{"norm": "rmsnorm", "init_std_qkv": 0.0184, "init_std_up": 0.0184, "lr_mult_qkv": 0.4, "warmup_steps": 268, "decay_shape": "linear", "steps": 13434}
Each number is 500 + 50 x the weight over its row's rms, rounded and kept within 0 to 999. Layers, rows and columns count from 0. Numbers have three digits each. The size before them is the row's rms in percent of the matrix's.

# layer 9 attention key, 320x448, rms 0.0182, rows 235-254, columns 224-335
088:483455532470470512480465565395452504464563493461451481583434388451399692462413542458508487441585529510442504466536441541493561478502525358429531495545551536474516555510472421493584477481413533439555554606490518501449613421616497479531485538526532552534375514531488519532519564492505489457462441621522608417516479619465551479543532487545
089:505506519469432491469457492546652446545484460474456591506458469532462469536481476452473573493577530555535516523439535520490542477501473499466518407524479533537504440527452480480493543487562457395476430434549542542508508436547535529480505612549536463469534510399555494473425426471573507482471556512423541541488476468467502486444491502414
078:609554553511459425497444363508555454514451507448466350525570555487419579457411547452560424404336499504488496463513469506473410445477465554483470411517556491484465527562557449486443584554495534600469521491488508530413523428472559512564529485428550530532505544581526536525430546564512447462510480478520477493510507460477524533531484400460
103:515541608479422584486503379521513583482547612455588440500508532468592627478466568532499444476379523515505474450489438524472306445456454512494507529535505518467464465502562483471424556505463469420531551456435478447470512395478561519504522409470561532514484531481602571484456508534489475538387472561488501497566519503532522431454506574484
086:507613558507454516502572531547424469539436458410515468493488510495414517567421521531503557517381582524449494454494418457543493532492479499424537379485629458586418517591445413435443471513460507493494482483562511447549500529464475362514536438370466548481502471381481502539489540536556555539523550499489401537448447521434521446422472537506
085:456461502402463510512553648453502536551528571450523502471421536576499451560543378470471499461582490460502541562543531619459563514463558520528412545384500502554510537425468512554433489469464451446573473491523513470566499456443462506483428492479445512427506559427452513463548448513517434501603618533538587568571495586516539567510522535409
085:563411509413459460541461564529542590516444435504477477498413526439463515562462515464529445467483503605503510604464458470496596469547513508540507514545513433459478444598532523534511498534427459498490528516444536488538458563510568471470474544529466580495491509468482514496555494507563541444517486333466529536507453492492499500383493548543
095:487385484507498535529458491514450483461464529459467515506519526532479515479355514493465526427552617432488574421549519467604540436578514412492515446437499556559491547499490633542479507538579415423551458448591483466531475519503428537453502572494532446475545502479503549428447539493471463550491460515532497529439596564494546538503489530481
079:473466453595483553476445527521531532489468445483475504512558490528460415506570484488490482516541578430581472524527587523440489498541486462496510397557490548494494517459437508473426439551482442452488571495514461621467489518488492532438464550609497425506435549429561452408423575460513524532587569497523488482495496429531471467466488584404
052:489620582515536500465498524497457418424520506521419445507554395523450551507457440531478467468476495518448526525551612521539587597545552451512419496491455538527618568559432484591400425601485584470575560497434522440457510471501536503510497534505475527620540458496504462413451490472498464449541536528563435448498598480544535549563484499505
079:487472596598525520499559421524484572499446462422533564464486530571512508459579479501530503434463457472495547480529495413598481544520421548569438532545552521540490476523466493479559548480523455487495464555485478495440543484381445541483466604545586574451630450584469525511413511450470522446492507575522494505400508536471559531465533541536
123:508514556484414472574499523611419464483523469386548535569551505425459516468469690453506470501471590495496481464510511417591479376558440514469474460485446547459458507558516509485490446534454504488487550568475423496515527483517493494520480401463475513584458527514463506494508485605478497490480450507516425465514565529479406441410548412515
117:544518553376455470509518543471580512512423441420526499487588447443394600484456585418601503449539493505471482471546417396515409441471455494420579452544442489455440487555468499507531424561488554570486506523482487427428482453464523510528558546471501516579501580529491495527458470526501438530593426500530499531492512510398547420479471467504
083:526543477537466483434509515431521447525486525575443520404498520620575472625558471513464510535478407424551493451472525556448514540504567519535551605448483389530503412451447552557496414467611471479409428418492481483525457501505464505466483456582434490455523440479530484460532459526471530515416525507450521577438507501576515544602401496486
105:518445432517512650467491435518470513438626519492522374493537479505533470533469488480468472589491574383438547460489569524530383510517495509497472529537418583468501489544492483459608556413506493475458599649518478516521463310476492459420529600571517486567511569563506510458496552588522543450516484524514535484519521521492518479426440525491
104:543543570434415482529538439464504521432470457481534486457582509539546520494452454498454526463489559437407384408501493419507496466498513474479427508498518573520480556534532468478456499513469523477538581483461511428463459534445427495390508377489452451583514569657438563537485525575480490479588496513528512494569560557423597459439514480492
100:525440488539465419521477505473602492475608449485474515526572516532506471449518597431552485529516502510480467424559473432498537585515457510495416503621470529458537425457543555534468439459515484470561507437538516504412593525542460456541497486515541544468467495492476510472439492463517525490490594480500547451431513521522472525509563540498
099:478507532454588567461541489531517541531497495515539541441422548525520467460481524558446509510649430569482502474580467456417392458551556504551488489457465396471457586407462563511465510466480504531440552467515545586529456461453476413466456482432466422527513545524448375428489562472559532488601374466499465546539519528556482563407471447479
110:519504504502464386560508582563396401489507448445411502502519480578506529515485555383575503517519429510519517584504522375511503563489496583509514519480547455435435533563491450516569520484488495471506462515509518481544473461482457526537479490486550583408500430539502536522508452508530510502563429507468453507493536494418451519473546496570
099:620485501552466501453582465555422575487531515466541494599575447476505561505430571517538451552533523524554437426476492443488434494524330422560499538566499532372500409703542523439449388568483502585533559638453497447437535494517560394532570508421511554578473514493549498500486528513530540487550409528488511559424503506518467515433537531481
# layer 9 attention query, 640x448, rms 0.0188, rows 428-446,492-510, columns 224-335
097:495401507469549399568543452563450496552383555506524494446402498455498543472599426436498505474526467478520563497432546557465474520473462488509447503437544480480543475457468577559454489503494494501477405547428522507480554524490465571601486552424541528488505543509589539496443572446426482522487420429408525476416412486487548513515530544506
106:474498404454515539531518530520434531517514442462545535514450493480391495499460548490542473558512488537526628547570466476556502507507507407461450462504495537491461495573473539519538593552520544507670588590462556520479421422528540414480454465485465547453500550499494497440476511508508477485465457585565470450504503511412566484406493384578
092:519481439488600530591458544578503507490603483408518519482443467476491491489513477520597457432571514499457494606490404508548508566487459537520454478583445506547502464473452446465510560563577581479575473590528510569507435458486542506458472414554483544455501518445469464533442496482515501489494512593571427469553521444470448477429493371569
093:491528490449476484427471622505407459554564503504502436565574445491463481527490554440498554641439511486420569473561491511504532486532500487425606468480534610592461510554540482477518476441516556453445544469497554476466472497500477438454458544514510512470480456546470525588508389614483456480483488538548515483556453470498543496479447490518
091:431464526520561423457505509542523436572495559485475499487448484477558521567551493510435546459474478436557360524403582454412492463580470471542529493469555547486529470464540486520497423526499456471460486510484521426478607562511553511537524539478587505528548508558606496496517495551501507526510504507505516506414504534501588481505474568482
099:510550539499603488471515545443520462491494462557526497531558459502530548515534467459548520511518489507587437639519438588396481502504502455432462446484562560458435451410464465503476520479516423489307423451448459528472484516474499530592585497462485511602541417483494552524497543471518446575501556533515505518497401454508453540516453548479
096:506494488517495622436519587478530459573419500558485517469504549602561500477509529514452453507572500437477490569464614526454340523497456594495499444528540553511528481549527456436439515469561475433521538505499476442552545446465443453541574529529577502545577458528525513466482527450512582490599455500518498501464454510449424457532577576491
105:488524571518450490465494472604562482567543525502427458435495523553380573528518532579482430467586442547462488488399494462532572513431531559466589534387557404499466579520587478532434509518462478443441447469522497480536556586467481505441563440573523438484431434554510475458495467495432500520576458496425519526472526492487542553537468545471
145:521591476570497494489474456460605473506519486525461493506468514560554439559552431568494506509528428459529491529471495529540493515539550538525558529425545454577499461390410504508412508490612404492433362460483501567511515499434461547503538538539505437477494449445558483435479447411482509510477598423450524525476499429593451488529477615480
095:546507383601609587472474551469384491455547466437481442506486515591552475422491464464521499525519445552504496470490465501510541533499553611500458469438435535499538472444508574458525544489527547559519464533555546516510456563435447405501437513450424497543491451468436519508456516489469584554471494426563447537511548566472451457545561436486
090:508491569424449438521489551570446485474495466457476527491548371520480475451570544506523480408615542477381451470486442491465568468554442468489577430451548552516525451624453540449430509446554488458483534454528451531503452454529429494521512419469503628494493472485515541548475491529465461623450485529499497484593530504518469506511585363525
092:479426439496455560522483420504498434486581551439518517463419504423561455454576453472557404510545469586504633480563425464529468508502528440482490459519534569574547500422481413512462546483627447509548476481532541565500465467496510506471546459455499517464523600477550514497402460423475535486480494451605497483564485432489507430471552406522
107:431405555451479444500436504570453551421550507481455562590600511487458546470467560405499493500559473481410433511539537538489570482486469503444510468607485543435444491516557394489500470545491529562531631517483501360462523576485557525494538523482507533508504544550489519543589532539558416420597422550531416490567455470498500424481596445508
106:528619455474447481521488424523528512566504478557448575460491476501546507476474442614523471492456543548549499544510492458500453431485605452513485496500547479576536479460467481499522465513567460604454515480505502612480505486570497425491476457600454431506549529570451536373532535475497593506464419546396536418543568493485478494528547555520
105:539522473523453510465431483444428516530422501532532492439552474587446402555476509425487512532447545442460516553475539402441483492428492522574509463476505464460485498533536467482550469508544594469480514432435509515544525473433544472472506543624513481533388432493529497387535528562505487524490527530554609583485482553485445532489491450505
101:512539473487384484467502516507475576495487484449490453546568437487468561475536539518421507426567614549504483432445498557473516498465648641460478537515532458571492476505568505548555411533376472492467522522501506509484525497459389523496494487491519444517486475507454472487522525463470480491522500483428592541496482566453479521437576607421
097:513493539558516644441480494558436448596425481542466464508437447468523501507523486531553472603336517459487535510531536550440485487453441488540575489528549477600502387493473408510484500521562458459483469421580458569472460607454524443507557328614565509586529561449536489510486381484478484491463491530489493508395475518497475453561472510533
111:528484536473491545506511506489515522449416508528472456544553445475401540494507569394467517500478613558458511485492419492473505514511468609459542555497566426506546452505517543456518498501414501523479414525544476478449570518439438537498542501416504480551506416441509459558519455459411526560477482477520470517522445503462520606587534552495
092:503552457491429476487454427471525430525572598459434523495536443565425433511420511557505386574569528463519486528456467536540551496508560535527561564430578531528511479430513524444516490450509535553486423466481473527425480491434494545531527529590490462474470502411560523419478523462499480500430570474542516487482555471538398497529441524482
099:516411534500554507629506396614548519526517554592491469482457542471504514546492473497539503423501434574495551500571482472512531430511419436508456472406538394500544535444405532589433544475519510482478492500466466522531570400517482569459541471475575487462412548513491470425516557540444498464501491467458494457492629508475447506572493567546
099:515540455463461510535482484548456519462456460409531490525504479408468553466525581455507515526585411492476510470501491359588632568522524556475378505469486478495459481482502481502480489478562497522525449459535579442501503396501549466479470471403505429513385518584563515556522539433485482473444482554524439492574521574437547542520494413534
080:567522530437468463563517465576446454477481440470476454475455481463474636502466554482456495465518549493445547474473490451667473464630545532520522517482531492492517529523449452492492475425505539500532391402553492502485502484438469491415515533509500435489434472467505493451565402534458545479454483508622429507602570418413520407555505302565
101:612557501510464597481461563504450524401557526554464505497560495502539529489506523468552525460506467524477470533507468482490515438518463590553525493500568514540588494478502497560445439443452522496452466463517528539424501484421487455484529534452511452534513464490401488504483347505530400486552464440465417476476443517536501510447478452473
100:501518564585513527439479470495566478537476546519442431528467519534578440550529447660447498476397471520480441503414453505363418488541573483514551533468533550482517409458547568495477416517512464518539494458483480445517513520493434549439589506475504447542509505480537499457454369502475567542509456412372583554476453526487504440495457589477
104:515572478514540459499496459460519483483516526539485509499568532543459560539492466502476509565487488483555533557508449498388481552572596489463532528504564439412492510510486556553461466457431503452433428516479475492560388493492455501516532573513598467424465426459475466423528583524502397572470539560516485527500453487571511509482519554455
101:533514535512527594498479605454473503475377508525569497502622513504640485533502525507492518502514457491500479519498499513511482479582485516524475476478516473540540465501537506407481549486636448504513564411471444473474475445529475492547467465479608505471494423541412570499415549519504471479533451448457454478502460508502438451466522501516
099:467510568441465570464482443496447430543532538417445473433463484493480581549522427537383492494468437503445585504478474493566525537430440449457543501485592513584511500539532510481472518462568525446573564553497509526516562496448515372434505446617570505430497571487595557433482527479583572462582403538496612439459502487521521472473501463596
164:524580437572522473434485503481584475533515505571456473463489542546552445555525368574499500484493402426504513569470508521505454567587546514512556525441556432477485477466407540469429482501594452483431426476475488536487450525386493482478557577563481486484517429462594529448518455471471515518398537497433521556466474372515465482509477580446
101:521544403423500557546452621523415475483622499490528478510489441449480455426499580396504495488468528535473499476477416554559463409473529536474433476554440527468497509595505500464519511473488528567508516536521568499479488483484444441537485521443400525535519480454504525443499597494501581495537524472495505499563471589470516429454567432492
100:494525614493457432541546571501528534502522562428460502550471357550486504446495524521488493430562469526424437440486540475442589525563537420469553539439595517521461561583472504489435565499520511383450519436541506475452512443497507494458510495602503546514445439559536509495466490528442540533449526545589494472563526493515529541538494351482
088:456486472565636484479493444514549479571514588503472460509546465478471514506552470473493502402489478542569506552498511556532496535391505555487481485545524557502413481513498414527431565438541455442496491518452516500487448401436582432544455483539534481459552488550595590546490494489538546526563505467552540519578547423523540512491465522523
102:561407606467505493478518502552477457505512439505486500553489475525536592527478561429574473592472492525391400448534557504432575493447416489430515483565457445468475474485493461523479506562435516466520590468536439485471538537483479473515527520458423547589474446493458509539560539534552474488527479507573450425551561525452477460460555537530
092:499518418489517508478529483541505485549484499511518543466406494502491560453468491524423420492474564539492477529537509499480487502540434466473504443416519471575521470483450489495505439507508523578501472472516521541557467514505516461536507452665439426523409553476544475374572500483578521481449494492511530463506653462385472447543516469490
091:533490513569407597551495526482516553575605422550513421509510503474500458545496471494422499420440524508515455503524506551435500511525595416525484444418507506487467562424552593384469493506538490482423513414475432516582445481482498409535504517603492530558446500508501533484494470527437496514484516453492586499495441496475552505564395525441
098:559486412470462476387474538506549539581505451555504480523519566535466517493437419523432474447531511503603584470516486466581510472426538572561524485557575467427577528506579599527662527590504518468537440627456557456526447415503507478540493537555560530503506524496438543466490504546553487368530557526529499512532635564519555584490526577515
098:459557566531424530428579450501448592543498541515542517551426518426406551622426462541533561400451455521563507497515430502439429501434515518517442509452479543489623438470393604542465515513458415498445458431532455559544431574557498516437480456574482502570508530463477471506491432495511499541451483479432506432479473563477576429556480546547
096:505565475570513478593517544512489536513406530519467468583496499459473519484449472433485497552488581563557483493473444442422428472492467543520504506544511489456531466415498670536493511489424486580551403446506454421489558511503455478411554438521650466524578480473503551456620488439469396513456508451509533485450396527445507520524538507492
100:481502441566497450483499466451534432563438520529459563555558496600444437508496480559541492471580574460437497559467520579538607499496517564617514531484537573559524483454580482503576428461449516521496468540452529523497477539475529511485499462622485460388499545456455448453560541504545507557497596505539507518512635463565478529541476433570